From a checkpoint of a small transformer trained on Wikipedia.
Size: width 192, MLP 768 GELU, vocabulary 2048.
Architecture: RMSNorm before each block, rotary positions, no biases in attention or MLP, untied embeddings, normalized queries and keys, local attention windows, gated attention, capped logits.
Each number is 128 + 32 x the weight over the matrix's rms, rounded and kept within 0 to 255. Layers, rows and columns count from 0.

# layer 5 attention output (transposed), 288x192, rms 0.0721, rows 114-127, columns 0-95
[[146  94 113 152  87  84 121 157 157 139 169 136 104 180 131 161  63 131 143 144 174 138 124 110 114 107 117 171 140  86 137 117 158  91 100 105 135 215 113  95 152 144 119 132 129 126 178  99 193 160 196 168  71 241  89  59 162 106  41 176 146 120  94 125 153 173 121 149 127 125 159 122 185  60 165 162  54  98 135 152  45  68 122 124 178 119 152 134 150 171 128 147 132 115  95 115]
 [ 82 140  99 131 173 114 106  75  61 151 143 121 167 134 105  73 130 158 151  99  85  58 125 136 198 149 101  45 146 128  91 128 184 115 170 157 111  95 139 136 160 158 104 115 144 162 131 119 177 110  93 178 168  98 109 151 107 112 183  52 141 147 162 101 141 100 130 138 127 117 114 114 154 161 112 123 136 119 122 113 116 104 137 127 189 134  93 164 151 158  74 132 101 126 179 140]
 [130 132 129 178 120 168 109 113  81 125 134 139 109 140 108 173 158 151 141  98 115 199  86 161 184 159 143 151  85 170 134 120 109 142 150 129 153 129 134 130 140 153  94  49  84 139 103 154 148 158 147 167 163  53 113  57 161  76  91 146  57 121  75  90 145 106 102 139 117 152 146 115 126 102 118 162  87  73  47 116 126 137 202 175 151 127 132 114 116 158 146 126 114 172 159 146]
 [187 140 131 139  52 157 198 146 128 153 158 116 105 120  88 231 146 118  84  89 114 185 143 120 119 136 141 113 126 140 136  87  89 160 115 138  91  96  99  59 128 145 156 136 139  86 112 149 133 178 115  81  92 150 144 121 156 105 124 144 119 171 103 106 122 121 106 144 145 155 132 156 109 153 134 102 114 119  91 130 171 130 119 109 104 167 125 142 110 118 166 120 132 176  67 105]
 [108 170  94 100  86 105 170 119  81 133 126 102 155 106 122 177 142  95 116  90 114  79 208 115 139 128 129 112 105 169 127  88 193 156 120 150  85 164 122 151  73 145  88 131 100 218  74  85 161 108  95 133  84  86 126 137 147 155 171 210 121 138 132  86 174 143 121 128 156 109  91 129 150 165  88  70 156 107 146 138 210 146 119 138 116  80 129 149 154 110 106 171 112 116 112 125]
 [220 162 112 102 137 150 148 136  98 155 186 135 105 138 107 218 154 125 171 123 107 127 120 139 157 155 151 112 195 100 130 150 170 134  76 127  87 111 136 129 163 170 142  66 121 185 118  93 133 139 149 104 108 131 143 116 141 124  82  79  88  91  48  91 102 144 158 150 118 134  85 166 158  84  72  73 159  89 105 162 119 137 139 145 137 100  84 170 167 154  94 132  95  95 109 116]
 [149  94 136 168 199  60 160 113 141  99  97  93 172 134 178  56 160 142 106  68 140 181 119 103 177 126 106 139 149 110 141 122 152 139 139 153  99  88  89 103  82  62 101 110 123  96 165 109  99 126 129 142 137 141 139 128 125 148 145 105 108  99 130 123 162 174  72 156 134 110 153 147  87 168 110 131 175 133 164 123 143 177  90 105  94 172 107 138 121 136 102 102 114 148 116 108]
 [125  80  79 137 175 113 136  85 102 160  94  79 112  88 149 197  91 141 121 103 166 166 125  94 128 119 155 163 172  47 140  97 108  58 108 138 139 157 129 140 116 128  24 155 113 116 119 186 190 183 113 197 101 115 165 105 165 138 132 125  89 144 162 119 133 118 101 121  98 166 161  72 181 106 180 186 151 141  71 126 106 154 153 139 168 168 138 229 140 100 111 132 137 111 163 158]
 [180 134 136 122 159 123 193 153 172  69 165  98  78 156  87 113  59 122 151 110 141 149  98 125 121  74 143 194 139  62 146 151 130  52  78 124 104 171 140 133 135 120 127  41  86 114 151 109 147 153  80 159  97 107 142  36 176 138 138 121 130 155 105 161  44 127  96 112 101 200  92 147 121 126 115 147 130 137 188  59 172 183  55 145 199 147 120 151 144 101 117 216 178  94 185 154]
 [129  78  70 126  73 148  69 126  94 132 114 135 148 170  68 159  85 182 130 103 186 164 114 185 147 131 110 148 136 205  65 137 134  74 142  67 138 136  95 138 128 121 131 168 162 110 131 142  93 121 158 131 141 145 151  99 132  70 105 121 133 113 147 141 164 122 125 128 129 165 163 131 134 182 155 188 124 202 157 140 147 128 119 114 114 146  92 115 152 131 127 132 160 125  94 176]
 [129 172  99 152 118 107 189 169 125 133  99 129 121 161 130  67 144 178  57 210 166 158 112 141  51 149 144 106 162 116 141 126 160 115 139 175  36 184 145 141  92 110 107 101 149  92 146 173 139 185 137  61 135 153 127 162 106 121 213 203 181 141  60  80 146 134 134 106 175 142 116 156  35  67 144 131 104 116 142 150 133  97 118 107 152 183 107 114 153 127 160 114 144  98 152  73]
 [102 167 122 134 141 113 179 121  71 104  91 142 149  78 190 214 166  83  93 130 138 182 173  99  63 136 144 107 114 114  60  71  51 176 154 173 149 182  92 145 101 128  48  59  45  80 117  73 116 125 156 159 185 178 155  84 129 167 144 168  76 169 206 147 131  62  86 171 145 218  81  89 146 188 174 112 216  84 167 103  78 157 177 127 130 155  47 148 101 224  91 152  76 181  99 125]
 [117 142  85  97  86  78 145 166 139  93  80 112 113 149  49  93 143  86 172 151 152 178 106  90 162  79 117 159  94 137 132 153 170  36 104 183 108 115 149  79 152 124 112 106  97 154 208 113 150 121 112 123  78  96  94 135 103 186 117 176 215  94  86  84 142 207  91 115 110 121 111 148 119  90 124 114  84  88  76  79  44 120 133 169 136 132  72  51 123 116 159  79 182 130 163 107]
 [136 137 130 150 139 122 166 186  98 168 168 103  61 163 164 111 162  54  72 125 110 134  22 111 146 158 104 133 170 147 119  96 126  74  98  94 103 131 163 140 168 114 129 107 141  59 138 112 154 123 108 155 105 151 144 110 146  81 126  99 125 109  60 196 159  86  53 145 134 162 123 129 149 199 140 138 117 185  97 131 165 100 184 111 147 133 164 119 116 188 120 105 175 148 138 161]]
# layer 5 attention value, 288x192, rms 0.0699, rows 115-127, columns 0-95
[[ 99 125 100 126  99 142 131 166 112 108 153 140 107 123 135 126  90 107 127  98 126  73 166 114 129 124 116 118 150 149  58 185 144 164 123 154 112 171 149 120 212  60  60 146 102 120 128  63 209 117 174 128 154 176 133 147 130 134 132  84 119 144  59 101 147 136 126 140 203 119 130  74 139 145 105 104 171  93 107 125 139  80 111 136 143 139 113 134 184 154  67 168 149 117 156 146]
 [173 130  89 162 103 151  87 107 149 128 183 116 136 118 164 143 146 128 130 100 120 193 117 120 133 116 110 133 142 130  67 171  80  67 146 221  86 166 129 131 122 141  95  96 132 122 112  97  75 191 154 165  54  97  57 143 128  85 167 121 102 163 106 160 165 109 114 122  91  57 103 181  56  93 122  88 107  57 125 130 159 145 142 139  64  96 117 121  91 106 128 140  95 122 114 138]
 [129 131  98 144 130 105 206  85 125 152 129 133 157 148 157 130 120 138 115 129  91 128 145  86 152 136 228 144 143 146 166 100 164 130 161 176  63  79 119 102 127 206 125 105 138 122 152 133 119 162 119 117  93  85 167 134 130 162 195 115 139 137 106 177 121 181 157 123 141 218 109 147 122 152 127 111  99  96 167  92 157 193  71 107 177 132 122 201 143 114 109  82  86 134  66  61]
 [ 72 137 104 123 171  84 130 159 116 111 120 131 147 143  83 157 143 116 140 106 141 170  87 170 174 142 142 139 121 143 111 145 102 140  89 149 119 144 114 127 175 143 122 127 192 198 148 103 164 107 114 104 136 187 127 120 161 141 151 140 134 104 160  26  53 128 127 108 176  57  95 120 200 169  52 177 185 123 105 125 211 142 118 112 191 135 121 156 150 149  64 148 111  84 155 128]
 [180 129 116  98 141 141 119 170  90 130 188 114  90 127 111 151 161  77 195  81 176 100 211 113 120 219 171 109 153  56 130 123 132 125 136 144 118 168 155  17  99 181 107  83 240 184 102 120 109  84 115 132  81  90 110  65 132 166  91 115 108 103  99 124 129 146  89 117 164 190 101 150 154  79  61 117 117 169 136 168  77 204 110  96 153 175 130 199 194 151 114 176  92  93  72 133]
 [154  98 160 137 139 134  96 158 110  99  88 119 141 199 126 116 128 166 170  84 117 126 152 141 127 136 127 130  68 102 153 125  76  92 154 149  96  96  47 135 110  66 174 201 137  98 107  81 153  89 127 101 199  78 145 124 137 176 181 120 110 109 140 119 151 161 121 128 169 101 123 166 143 200 147 129 120 102 134  91 127 119 103 149 175  78 126 114 174  69 161 134 114 111 174  34]
 [ 82 121 103  98 133 117 101 135 134 141 165 102 122  67 147 134 116 104  78 148 135 178 148 162 165  72 135 138 214 107 147 123 124 127 143 115 160 144 122 172 118 116 118 128 121 134 120 155  60 113 137 114 138  85 167 120 112 142 101 131 119 142 113 178 149 110 111 146 145  36 113  66 114 114  72  73  99  95 109 157  51  88  60  71 125 122 100 194 172 148 123  89 192 167 113  50]
 [169 105 115  56 173 105 173 180 114 109 130  94 137 144  94 137 138 131 200  55 173  77 118  94 152  48 127 133 146  66 194  68 168 141 137  72  68 154 112 134 153 172 138  87 132 198 143 119  85 167 131 112 141  40 122 108 131 111  79 176  87 126  98 159  25 121  49 103 169 228  79 100 125 114 156 158 116 136 169  88 174 130 112  91 102 143  78 113 143 146 164 123 195 119 135 143]
 [116 104  78 145 106  88 101  94 145 126 124 178 106 125 122 141 128 126 177 115 157 125  86 166 139 123  80 147 146 197 116 135 148 113 157 135 173 113  94 148 116 116 217 107 109 178 195 152  97 217 135 101 145  60 140 119 112 125  86 115 109 149 145 193 140  76 153 132 131 161 126  91 142 125 144 154 117 135 152  95  93 137 147 178 140  83 104 155  88 111 171 125 141  88 143  70]
 [126 129 128 110 144 105 105 130 133 100 150 164 177 140 121 132 121 122 118 147  85  63  81  98 144 117 206  75 115 110 152 131  91 166 117 113 144 118 119  96 162 103 197 117 102 128  82 142 102 152 135 124 159  52 156 213  97  54 159 104 141 133 184 119  65 130 142 104 217 107 107 148   6  64  92 118 142 165 135 182 105 194  75 151 126 188  83 119 104 153 153 102  55 153 160 143]
 [ 66 133 132  95 122 138 143 126 140  47 104 144  93 110 115 136 207 165 120 147 107 195 114  67 122 104 165 113 121  96  93 159  69 116 153 164 183  76 186  92 163 105 146 119 101  30 107  96 119 127  76 144 123  89  97 157 143 115  95 159 104 160 171 158  50 105 101 208 196 161 108 112 122 185 138 132 137  75 116 152 150 139 127 145 100  31 130 130 109 168 147  79  71 165 106  72]
 [ 98 159 108 126 101 101  47 124 153 182 136 149 140 128 144 112 136 127 173 145  94  89 110  80 142  36 107 130  54  96 118 212 148  99 130  91 113 133 154 124 162  74 182 118 168 164 189 117 124 172 103 128  74  85  54 109 127 123 111 131 134  96 138 113 159 155 113  73  34 112 161 155 130  89 102 107  58  85 137 165 138 115 142 129  85 100 104  81 127 139 144  61 120 139 112 167]
 [134 133 138 123 140  88 191 153 111 160 217 117 120 143 131 113 140 110 112 179 166 150  89  80 148 127 150 153  94 101 106 140  71 138 151 113 113 179 129  93 175 174 136  52 112  93 131  95 176 169  97 151 126  55 163 115 159 100 107 124  98 148  95 136 136 149  67 150 146 100 130  83 137 121  95 123 168 182 129 140 152 134 127 120  86 143  80 146  69 152 132 116 133 144 116 173]]
# layer 5 attention query, 288x192, rms 0.0754, rows 128-150, columns 0-95
[[172 150 139 116 133 141 168 152 133 113 129 133 100 128 141 146 139 128 130 135 120 119 128 149 133 114 134 144 113 152 140 123 118 144 152 147 136 121 134 130  95 127 121 141  99 123 145 135 128 101 151 125 131 134 126 105 115 182 163 167 106 110 110 124 123  99 129 115 131 138  92 143 182  81  91  96 116 133  92 126 166 161 144 124 154 102 172 141 140 130  91 140 132 101 134  94]
 [ 88 147 124 135 134 137 125 127 125 107 114  97 120 112 161 165 116 163 108 157 113 170 102 108 108  92 154  99  62 133 102  94 132  94 117 149 103 132 100 101  90 121 138 119  98 109 161 169 155 141 111 164 120  96 134 145 171 196 110  64 146 142 117 128  84 118 123 115 107 117 113 175 158  60 122 166 144  94 104 139 120 174 174  99 129 104 175 151 126 139 137 145 119 151 178 172]
 [140 117 151  82 138 156 109  89 106 130  65 180 149 114 130  98  79  92 153 176 156 124 171 126 139 144 119 163 138 163 174 151 121 127 161  94 125 111 161  89 150 124 138 190 162  58 127 168 158 131 121  95 106  98 103 116 121 130 136 163 109 180 144 136 153  94 115 148 159 129 111 112  90 183  62 144 103 123 185 152 138 101  80 168 125 182 129 106 130 146 153 104 151 105 148 140]
 [132 157 150 107 140 135 124 123 107 113  88 152 134  87 163 101  57 124 114 175 161 112 135 157 132 151 151 150 147 132 122 121  96  97  95 145 124 125 101 146 121 118 136 143 107 100 130  89 136 131  79 113  96 101 153  79 122 126 114 170 120 125 175 140 113 119 153 163 141 124 136 127 132 115  94 144 114 112 142 108 138 146 139 143  99 157 128 123 127 155 141 118 175 132 129  92]
 [136 168 136 126 142 125 135 102 136 156 106 164 118  99 156 175 121 113 117 115 121 132 121 142 130 114 115 116 101 105 118 151 169  65 112 139 160 137 130 178 101 148 125 164 172 134 159 129 165 111 115 121 144 146 125 159 123 126 138 108 140  95 114 105  74 154  91 129 119 177 184 150 174 110 132 134  85 114 115  77 110 128 122 109 161 107 159  77 159  75 135 119  97  96 103 150]
 [171  43 113 135  71 107  68  98 138  96 104 104 173 193  98  34 161 154 119 136 159 127 119 104 100 124 159  71 134 107  90 152 121 142 150  87 197  80 155 137 122 140  87  85  77 105 165  70  13 142 130  99  80 138 116 137 189 115  98 177 142 125  90 165 170  94 132 144 126 188  91 125  92 123 108  86 189 143  56 168  87  78 153 110 118 161 110 128  75 167  76 169 104 188 143 144]
 [154 178 110  72 165 165 117 128 189 132 157 144 107 117 151 146 190  95 160  96 133 149 163 100 116 110 165 128 119  98 150 124 104 136 209 144 121 160 124 101 145 130  94 195 107 165 101 120 177 129 158  96 101  65 111 137 157 147 171  94 113  66 131 106  70 177 132 123  77 108 174 129 103 145 168 107 110 111 193  97 159 145 118 143 187 112  70 116 133 135 105 111  82  97 162 118]
 [154  72  72 148  68  96 121 133 176  95 182 131 130 145 128 116 106 126 142 131 142 131 130  90  93 135 166 107 127 173 128 162  93 210 106 117 110 117 137 150 192 131 129 158  67 113 129 132  84 162 101 116  79 161 142 144 138 150 157 139 155 148 104 141 174 108  75 165 108 161  92  87 103 143  74 108 102 172 135 192  85 157 104 112 141  75 107 170 127 149 183 168 173 182  97 133]
 [134 139 140 119 109 108 150 132 151 108 123 122 129 134 128 142 131 121 162 144 105 130 145 118 134 120 106 136 159 138 103 134 124 129  88 133 114 107 120 154 111 121 106 141 136 116 124 134 121 118  98 126 129 146 141 115 113 172 161 151 142 107 122 158 105 146 114  78 133  98 146 121 138 150 172 130 108 136 137 116  94 119 127 157 134  97 115 124  91 123  84 151 128 154 112 107]
 [151 128 126 146 121 111 154  79 117  95  96 137 146 133 149  91 167 128 119 128 132 143 122 145 174  98 111 158 134 134 195 135 118 115 129 127  99 185 137 147 117 125 128 144 116 120 121 116 118 144 149 113  97 128 127 116  96 150 131 161 119 125 132 157 114 106 107 108 126 116 171 118 110 153 127 114 119 104  98 160 106 148 184 164 161 130 128 116  88 114 115 127 133 151 157 145]
 [141 104 196 168 156  75 102 129 109 127 126 119 123 135 119  90 105 122 132 169 113  83 168 166 113 179 149 124 131 129  88  94  96 113 124 137 132 145 126  97 140  99  39  73  85 129 124  77 107 128 128 151 148 105 129  99 180 120 134 159 131 141 177 103 144 158 181 156 113 133 106 109  77  62  83 144 133 128 140 101  99 114 155 151 129 141  89 130  76 161 109 111 148 118 125 123]
 [125 113 186 184 116  99 167 156 135 160 175  73 113 133 160  88 163 158 153 108  91  88 133 123  51 142 135 115 123  30  66 114  93 164 104 181 159 134 134 142 113 113  50  79 111 169 129  68  78 120 108 139 104 132 136  94 196 153 168 172  93 109 126 148 161 134 156 144  95 114 181 125 152  81 165 104 160 153  54 139 142 156 139 173 106  98 151 172 141 115  63 126 110 168 134 129]
 [117 130  47  96  49 179 140 137 144 108 104 118 120 186 120 161  63 111 110 137 155 129  99 134 126 110 117  79 139 200 112 121 169  80 185  68 110  90  99 177  85 150 155 137 153 123 117 216 145 117 142  96 126 114  74 149  43  98  85 206 164 128 145 136 185 115  87 128 115 182 152 110 145 168  96  70 112 103 157 171 166 101 139  80 159 129 104 109 130 147 161 140  89 130  92 173]
 [ 67 154  74 105 101 171 115 132  81 160 123 148 194 124 159 117 143 149  45 150 119 174 127  53 133 135 131 127 152 125 180  79 186 146  84 111 143 129  27  77  99  97 138 106 160 137  73 182 182 129 136 190 122 169 182 167 138  81  85 158 199 152 181  66 175 139 201 194 159  64 106 100  99 104 139  67  92 128 164 168 157 171 112 140 124 202  83 127 134 108 154  86 108 222  95 107]
 [145 115 148 120  79 139 106 123 118 147 120 121 114 117 147 167 131 170 175 133 245 165 155  84 134 107 218 152 112 122  75 144 114 156 165  63 189  77 150 175 117 153 126 157  40 122 123 140 165 158  97  51 121 127 110 134  85 212 150  73  70 135  80 104 145 168  88 161 143 141 121 120 109 237 133 126 139 126  97  84 145 102 154  62 114 152  83 153 127 130  72 173 153  21 115  87]
 [107  48 101 130  72 132 165 118 169  90 121 123  70 255  89  96 161 164  91 199 161  73 126 150 107  68  82 168 132 137 151 104  64 205 161 133 187 133 193 220 171 114 123 151  43  67 121  77  69 163  87 126 118 168 108  29 167 164 185 161  71 143 123 120  95 164  76 115 121 197  65  88  77 162 108 138 179 111  80 132 171 131 104  94 172 156 131 184  84 155  93 144 140 142 122 139]
 [156 100  81 137  82 145 173  79 150 177  80 123 180 207  92  79 138 108  76  74 115 116  88 101 126 119  75 107 153 125 176 134 156  95 103  78 109 131 114 101  98 192 128  71 194 113 183 191  96  96 127 130  64 154 143 164 178 116 146 143 183 137 141 150 130  90 173 158  83 161  67 142 130 119 195  85 138 173 123 187 129  72 122 101 172 163 133 145  94 150 163 130 118 168  84 141]
 [154 100 140 144 171  83 179 119 122  60 116  99 137 173  62 120 138 137 103 106 240 162 165 156 152 144  74 109 178 142  58 124 112 149 175 137 150 148 151 193 179  70 110 126  74 116 118  55 161 147 105  99 131 122  93 114 140 164 149 109  93  82 139 154 144 180  50 142 199 122 111 125  45 185  70 126 111 142  97 111  27  83 209  93 123 115 126 104  93 138 132 202  31  71 110 158]
 [164 145 126 120 122 135 127 194 171  47  82  29  89 145 113  58 101 141 120 102 138  68 166  82 136 171 124 145 131 193 138 139  81 136 128 110 163 123 178  81 149 125 176 108 123  81 119 138 106 161 193 164  90  85  89 150  97 166 114 138 133 141 125 132 174 122  88 128 142 135 152  53  32 133 143 163 153 164 144 166 146 133 158 153 156  97 125 133 137 142 224 223 185 119 121 110]
 [158 109 112 133 109 162 124 148 162  79 130 135 159 159  89 101 100 132 144 159 194 111 113 237 153 116 108  79 136 110 111 199 122 167 135 139 123 127 146 218 110 156  92 141  42 151 166  31 156 154 157 115 126 193 173 107  77 195 159 131 130  68 138 133 111 134 104 130 165 142 181 184 117 142 147 104 160 129 112 109 167  92  60 119 212  70 151 123 215 118  71 127 168  97  80 152]
 [125 163 127  91 181 134 109 150 118 104 101 143 133 118 114 151 205 129 112 168 127 109 135 183 174 167 103 148 145 133 113 168  84 121 143 197 118 169 182 174 116 111 191 143 129 110  90 132 190 203 142 119 157  99 122 144 141 160 217 133 109  67 149 120  95 212  95 128 161 183 136 151 178 118 158 136 103  91 125 157 202 157 103  94 128 123  91  78 123  95 112 105 100  78 102 144]
 [124  91 134 109 102  83 191 103 159 131 153  79 157 184 125 168 143 112 101 142 148 146  90  91 119  90 165 108 101 151 151  78  92 131 202 144 134  86 102 148 112 118  87 117  92 123 102 122 119 138 116 107  82 122  82  75 156 116 135 112 108  73 116 109 117 116 130 110 164 131  69 110  49 139 122  93 167 150 153  78 159 120 157  91 111  82  98 184 132 126 113 183  80  70  96 135]
 [115 156  83  68 200 155 174  48  81 116 132 131 199  90  94 194 108 102 136  87 186 187 143  65 105 123 166 129 116 122 136 140 139 130 126 149 151 144 118 111  64 155 114 136 172 153 131  92 109 116 155 122  78 112 117 174 138 104 144 109 129 126 109 118  84 135 131 123 184  66 133 153 162  69 159 126  98 124 162 121 139  74 182  88 130 127  77 115 133  82  56 115  82 107 103 118]]
# layer 5 attention key, 288x192, rms 0.0738, rows 128-149, columns 0-95
[[112 184 197 126 104 156  95 121 120 136  53 123 126 110 155 117 141 150 170 128 148 116  42 110 112 106 122 131 114 128 190 111 158 106  57 128 118 106 121 130 108 118  69 182 189  72 115 175 144 154  95 105 123 121 126 143  97  95 116 115 111 151 134  68 137  96 143  95  83  98 128 103 167 158 110  99 135 148 132 140 161 137 111 176  62  97 129  91 166 146 135 137 168 143 166 111]
 [ 94  90 147  57 112 153  94 129 139 107 124 111 147 159  70 118 158 159 153  99 163 168  84 118 148 176 122 119 167 134 145 101 194 137 191 137  98  69 162 155 102 147 183  75 195 140  85 152 108 138 117 124 106 124  96  96 159  89 182 111 124 147 113 103 125 118 143 133 124  97 193 158 137 121 200 162 138 118 105 169 106  82 119 122 141  87 103  97 115  95 132 122 129 118  95 157]
 [ 78 143 144 160 113 149 152  72  91 137 136  94 166 108 103 145 151 140 139 142 144 130 131 101 127 151  71 127 120 125 163 118 134  90 137 143 217 172  86 128 166 118  90 142 119 102 180 131 131 140 133 139 115 123 102 118  97 151 149 167 147 116 113 124 121 115 148 116 156 136 112  36 124 127 125  86 139 121 153 130 133  95 144 156 179 101 126 121 178 140 141 125  56 187 113 121]
 [146  82 138 134 101 114 162 137 112 147 113  85 182 163 101 143 112 129 161 128 103 172 112 132 143 141 112  88 153 159 151 166 163 146 153 109 145  77 148 148 135 111 155 129 144 129 137 174 125 106  93 128 109 130 118 134 113 116 130 155 149 138 140 112 127 114 143 122 151 116 134 146 140 113 150 115 116 138 102 130 101  87 121 115 119  89 151 161 139 134 158 122 107 124 136 168]
 [111 167 140 131  91 150  76  86 154 121 125 155  71  99 149 178 143 145 110 143 142  82 103 118 140 106 134 131 114 113 166 131 129  91 143 149 154 197 148 107 157 129 146  91 135 115 153 104 134 142 195 115 138  82 120 154 123 148 104  96 129 123 203 142 121 114 111 147 118 104 100  91  95 134 132 172 146 107 137 127 106 182 132  99 161 128 114 108  87 123  85 139  78 191 118 105]
 [158 138 125 169 153 119 191  96 114 141 161 125  92 149 118 126  78 166 171 115 160 155 143 128 130 128 119  96 152 190  97 149 154 141  73  95 104 119 121 143 127  82 136 180  99  96 144 155 134 135 121 105 147 157 145 126  71 151 106 139 116 118 147 145 168 155 106 146 129 175 173  97 190 175 103  72 120 140 133 108 143 125 160 194 111 112  94  83 119 131 139 111 184  84 148 114]
 [ 71 158  76 100 161 162 123 159 177 164  91 119 120 141 169 177 126 164 150 109 115 113 104  62 138  85 111  95 132 143 159 153 164 133 194 109 122 126 148 153 109 145 160  81 244 180 217 160 122  91  87  98  96 109  82 180  75 177 123  77 125  84 181 137 105 116  38 134  67  73 150 150 132  51 144 163 158 167 177 147 187 147  67  90 122 140 113 140 143  85  87 103  58 129 116 194]
 [146 113 111 184 150  92 119 102 143 106  96 156 127 152  62  27 120 156  63 135 164 193 147 173 145 162 117 153  93  93  38  56 148 173  47  77 160  72 116 124 155  99 129 122  36  96 105  82 145 103 125 155 113 155 141  95 125 101 179 133  97 136 123 121 203 165 107 121 119 194 105 138 124 168 120  66  93 187 122 160 139  46 119 184 116 108 155 135 160 143 161 107 162  78 136  92]
 [140 193 190  91  79 192 110  87 127 107  75 128 131 111 165 137  98 176 182 144 154 167 129 210 152 150 137 122 133 114  73 132 195 132 125 141  81 145 148 129 152 176 147 165 138 144  96 168 212  99 110 165 174 162 136  59 142 100 198 102 135 182 139 134  91 106 177 133 121 143 151 185 178 161 128 113 142 133 150 174 140 121 128 192  99  79 157  75 124 122 149 121 125 101 156 128]
 [125 145 138 164 110 171  81 140 129 130 155 109 137 129 144 150 112  94 154 100 132  82 155  57 186 148 210 110  82 140 154 178 143 191 119  99 138 139 125 114 116 152 164  63 108 139  89 123 143  82 177 145 150 141 153 111 112 109  97 151 141  90 136 178 102 123 154 154 162 164 124  88 122 144 176  95 192  50 158 142 183 101 127 138 116 175 102 128 121  92 122 113 100 150 171 130]
 [151 108 148 145 142 126 214 103 140 129 106  90 151 168  98  91 124 112 132 126 116 219  96 121 137 174 135 111 178 166 130 123 188 147 143 114 112  48  99 113 181 141 176 144  88 145 129 200 152 104  73 142 109 127 176  91 170  92 112 120 138 103 123  94 128 141 144 149 160 116 121 151 125 132  92  95 120 134 113 152  85 107 109 153  64  95 159 149 101 160 141 142 116 122 160 134]
 [127 135 122 121 150  89 144 168 176 121 102  97 131 158 156  88 140 146 109 154 107 112  66 104 126 133 169 127 180 160  89 148 147 149 161 127  82  92 152 121 118 154 143 117 166 105 102 101 138  88 111 128 157 164 141 136 168 149 130  93  94 140 129  90 112 139 107  76  82 117 119 187 140 155 101 154 123 145 124 118  88 154 104 119  61 145  96 134  98 140 108 171 162 120 149 143]
 [186 123 139 164 148 160 141 118  81 148 113 155 136 116  97 148 112  94 133  96 145 147 180 151 145 183  72 117  92 128 104  99  94 118 109 116 151 147  95 137 154  82 106 120  87 139 160 187 115 124 110 116  74 160  90 121  81 123 127 143 168 143 103 130 181 120 100 173 175 145 163  78 105 158 170  64  87  94 125 129 129  70 128 132 164 124 132 118 170 169 162  79 163 121 119 147]
 [130 152  76  80  88 143  97 107  92 173 143 150 133  95 166 174 146 100 145  46 138 150 129 170 109  45 165 107  86  47 125 147  99 112 124  91 131 197 185  96 100 131 111 139 121 186 103 104 138 172 118 161 133 116 167 105 123 129 151 105 180 118 125 101  94 126 111  57 126 114 159 172 116  98 168 129 126 113 178 156 157 147 157 144 216  81  90 128 125 116 150 158  92 118 134  90]
 [124 116 201 137 132  83 106 119 142 100 138  75  85 154  63 114 151 148 171 182 155 106 168 108 184 117 145 154 173 132 118 124 144  85 143 101 173  91 134 155  84 113  98 143 111  76 167  91 108 146 144  68 103 121 126 187  45 129 121 112 125 174 158 172 163 130  86 119  84 115  69 148 147 113 136  87 100 170 142  97 115  92 193 164 126 182 108 122 124 152  97 229  91 153 117  49]
 [ 98 166 142 135 111 142 164 108 136 122  83 110  84 142 100 163  87 118 168 177 144 117 108 132 108 109 129 120 179 221 113 150 170 129 141  96 117  74 144 150 114 157 138 128 118  94 128 163 156 100 118 110 158 105 115 121  55 118 169 154  90  86 165 107 157 120 113 147 139 103 158  89 176 175 136 117  99 106 165 136 146 199 127 173  84 111 129 107 103 129 127 145 138  68 139 120]
 [145 103 102 167  94 117 124 135  87 123 182 148 196 159 106  27 150 166 122  78 103 141 190 148 106 158  83  90 113  85  15 129  92 206  74 120 165 191  74 133 128 114 136  90  56 127 153 123  97 106  95 195  62 180 153 104 154 140 139 103 122 147 131 125 175 170 164  75 148 171 151 109  74 136 160 121 114 187 107 123 119  29 119 113 155  88 117 177 179  91 137  43 112 167 168 110]
 [124 148 148 139 139 102 217 112 158  92 110  83 104 137  80 164  53 103 123 159 185 155 121 146 142 110 120 131 191 171 155 146 154 117 164  74 139 119 154 124 156 142 106 174 127 109  88 160 144 148  76 110 177 146 138 144  42 151 124 125 116 162 189 136 132 139  79 139  73 149 146 108 159 115 125 115 141 132 120 134 184 157 114 139 100 123 149  63  90 145 127 140 107  87 152 148]
 [148 136 103 143 139 124 120  76 137 130 170 144 105 124 146 148 176  98  93 109 172 132 137 131 129 137 155 166 207 115  70 105  73 100 124 150 115 115 152 129 125 118 164 141 125  88 144 157 100  72  89 138 121 160 126 163 131 158 161 123  84  86 162 142 141  69 164 183 116 138 144 189 118 111 126 132 165 132 128 143 150 120 167 144 134 145 170 144 123 117  84 151  81  59 140 151]
 [150 130 181 160  86 114 152 147 113 118 183  98 148 106 123 139 134 145 156 138 129 148 136 137 169  72 165 175 114 141 107 163 126 161 101  46  91 112 118 156 164 174 103  82 122  58  81 122 139 137 138 142 143 165 164 119  55 154 154 166  83 151 124 136 127 100 130 145 101 164 219 111 218  91  81 101 104 191 130 140 157 124  80 160  90 159 158 150 165 144  76 123 148  65 149 179]
 [ 89 146 123 108  79 179 110  69 157 110 143 108 119  91 135 161 137 147 172 144 129  92  45  96  82 125 114 124  91 168 142 112 177 103 199 137 144 106 136 154 107 114 143 151  34 119 113 164 211 166 112 114 196 133 154  74  70 191 175 129 100 120 198 109  76 113 138 153  37 117 130 192 168 101  94 146  95  90  77 159 158 135 112  93 148 145 136 126 126 168 106 166 123 147  95 179]
 [133  79 164 128 167  80 190 181 105  92 153 113 163 198   0 109 137 138  84 157 113 152 155 107 101 175  95  91 104 140 140 107 117 145 115 126 195  47 126 166 158  78  89 157 152 137  89 106 113 108  94 133 105 117 112 100 115 158 126 228 139 160 113  68 161 105  47 154 136 119 127  92 109  81 109 101  60 117  86   3 107 122 119  78 114 127 150  98 147 176 117 104 134 102 146 158]]